Weights of a small transformer language model.
Size: 10 heads of 64, vocabulary 8192.
Each number is 500 + 25 x the weight over the matrix's rms, rounded and kept within 0 to 999. Layers, rows and columns count from 0. Numbers have three digits each.

# layer 9 attention output (transposed), 640x640, rms 0.0891, rows 265-273, columns 0-159
523525521492535475520526458460495527468508444524465523481517514494511527516476525486481516528515493516523550491450565551493495533504516466534509468511504502490502498518550526518508455493474521525482463490467471485517495517515477494508502504488452484521515512474533496551516513526471483491491507446562502522475516462491502533508495539499480509487473477470463509478452465486502502497506554485530497508554460473524425486490505464531496484516487485502467500459484514489483478520556506
495487528498446519517462469443509506453523528511553495473510530534490516516524541523514512488485499510522480453542499494474518486476505524496554454452455522485482485505476446491489538441496503482527521446540523491497473456503515491495523496565512511517472495493505490471539470474529497518514538510463464502475489502519513524522488481502506500480532504484470466518500511535451504455553488463522492527522501471514483507500453478516515479496476481486434490471510495507504490460505455
448477465555487498523505496499504471561514512504535448462494508503473505470450494523509508535474496483523499529504507532499495530483524497510493479512470529454476470496458511483469529487513502479511499468491471502529489474510523515522515552480543480437475476541456474529541501478464485518506474505502486502498498506510508527438495502504493498521483520524544544476459515511505516473496479499478511511482503511510500503487508462474522527488550521536523464491506486464486482554527519
453484527536466494497531510517551561525523489547492520516517468462500481443479548477469544568518492479537529513500485485456447514538507546484487551477499445456485479493529506488481503544507508514539496489543510516500464524466487500469440512531530532535493538464506540505489530457464497525504440468517497531482503535556498498471527486498515487486507458505481513477509504493480469526514509521482514493503530445492469487533525491514486482483495474477523458481513510496521471511463541
508475482502474520518518526483486521507508530536515488526528501497511418468489522547454517511519494520513497508520482530503550487533526524500480494472466524439538492523488454534499447526493433518495503500478468477477517500521544488505480533494497514496477489507551477518518493501497497475481516496498551500510456495486503509510509514485540493496476426485498486465516525523521495484511531501507543558476474505494490471469506495508474523489524529513509475483501464487524519480502465
486478504491508482458496504492511524460551498526547550524507483445540514525486530477490488477460487470474501505506517502512547521520468480474481518478494538459427474483515524481456498494537487486494490478462509486546510549482485506483527462492474489459495503503498526472552506513560466500490524510560457524478536472500509518511503500482497465529516523489540505526529495493527487470490493520488531504501502467520548517478499520535529523469522516485467506520534473507483502481543494
532502528495522504483541485486514517483497497562502498522513533475487501509532495553497494511487485473509505465517547492476542476487488435488450488468514485496473479477547505509500481516475532499513494498476499531500453472518560549512448518496490511469507503510489503541556491496497491530496497471502459478484489485506486529510503484550453521483566501528532512500515495511483467490510517493507510534493501488503502477488575525525512498505498490510549487531482477486510460511533544
535501470525513468460530468505481515511481479509511473481516503470530499493479502493555492506497501489536441480514482528522507518494473501490502488549521491526535511523491553514518506486527478525476511504485466509456503476477452483498555509491512492494483483514485481481443520490480509522529472499468514508505498483492505494500472518457495477474500473503529503507478503521522501509476539507523496494510484530545471507512470475525492491493475495518501503505512531466515523463478503
443512534519559527517523510491474506501507505482460502499530480558524527475513514504482523483484502526521510510548503478502480529528488468474469530522469507457474514516515505512459481538474515482495534504520502513555507489441486537526519492458482512538496519484466513493459474488516512464481520505426498481499521514467504468524513468488480532506465500508525526524499498490495526502515498470495509544509527503573505484487473489471514464543514508500459534491479501513502547512488519
# layer 9 attention value, 640x640, rms 0.0973, rows 266-273, columns 0-159
511500549467486496527498491479518531442532527488472495465473519463501472485489474509503531474508463480485531518497474471472488516503472476498555499523447509544488508521495491522479482510519491522469497493533494546522478455474523458504534512526502518547499475524491510473532455421560526533489510523507541503517468487511509489489495509525478514536452495485454425518520547495469466514519519467478505522496502476507545512514438497480538456469456470532474490563515534481506477492491501
462484456503498506529494506528460485486500508468552502506543544491482516504452493507472515509461532513538547527515474520517519525532564513539482492561538483501518465500488543476486552519496494494498476492510520516505526480485461500540498541506519551463483440565498530504493555502471508498454458509522501472515503504505495514507548514483469533486472495496519515533536509479475496500531462525497521559474504544481529505502502460465485555500517465491476488467494521472526446524532542
453539558524491498486497536496509498460462485505495475528501511464488491458510547490469484513454519524486519549464501482496459445508497555530488519458486475465484487456524498496508453575468481493512508509506505476547465528485500500511466494527480490563515485457466522502535533510474501496517489477540487470484501509494501522500533542509504475510475481495541493528486485506506466509516533536499484557494541489524501487524476492493512527425452487533504489454473531515498532555509507
495464491530498519489525494538494498465499522554514515511495519498555498475545499483500520485539451531511480486471527485501523509515518518515507498480506466476526486496492477518464478487461500466493481479511529520500524534519518512471548509506496491516453489509530455523491531526510496505500479486480521509498524469490500486489483530511478485513486473470437471481526457450502459510515509471526471507518474485496477500480516533518508499520546499491492555523465491529503485501533527
473494468502504470508493526499476502495539482482533542494534523469507487486500551474512494482500483473498514502515539497497552480484502492473507496463472499493444494500550520533489526483489509489484482488448474484517527502473539515507471493473491501488486461520504509477511488521560509516463468507573484539519529499517463506493519544483499522539517499470518521541542498495535489448465547512501493515504490548509489473506502499489475488490486494511488523531528467490468502488473457
534482483471529506444528527528530508491490504527527507483510506499499478448467542527523484465471466484524515466551547508474523500522490445516517489496499518508472520504526505489529483497511516497534513484496483526527470483498517515494477475539496527475499446497482535484520502480518502537457455512489499504506512466465485529476518473559459495470559513499535515486538506528473505466485498499518530484530478495544474510526484520490492520456520476482522465492508491472496518497547531
515507476519496449461508497563457501508487476510495493493512492463491514475514511491481476490494515497489474503517497512501527529486509472529501442522486479512511504513449458505497499543534464546500543522514512499488489502479462504477534483495478461508502497501487475496424515488525509483507500462516521525573480505482511464524448490515555529480536477476488473506476502482483490518533539514511494476494515490502477531489494484549534498509496502500486498479527505504488481529505504
481505495504528509496477465488485455453445511468509514482537477509479486508516499504472552523510489514503457463583497490511493485506496447484523527505525490500507512479486487553454483542459492465502480517500479497531478465489497511517497508483514508499461521502461489488510512536511503454507512472483493492482537535473494504477567492530499562524499518528523492497478518505510521505480517509517486494463490492536488488491512511488459484488518534499491544461501513441505504526484477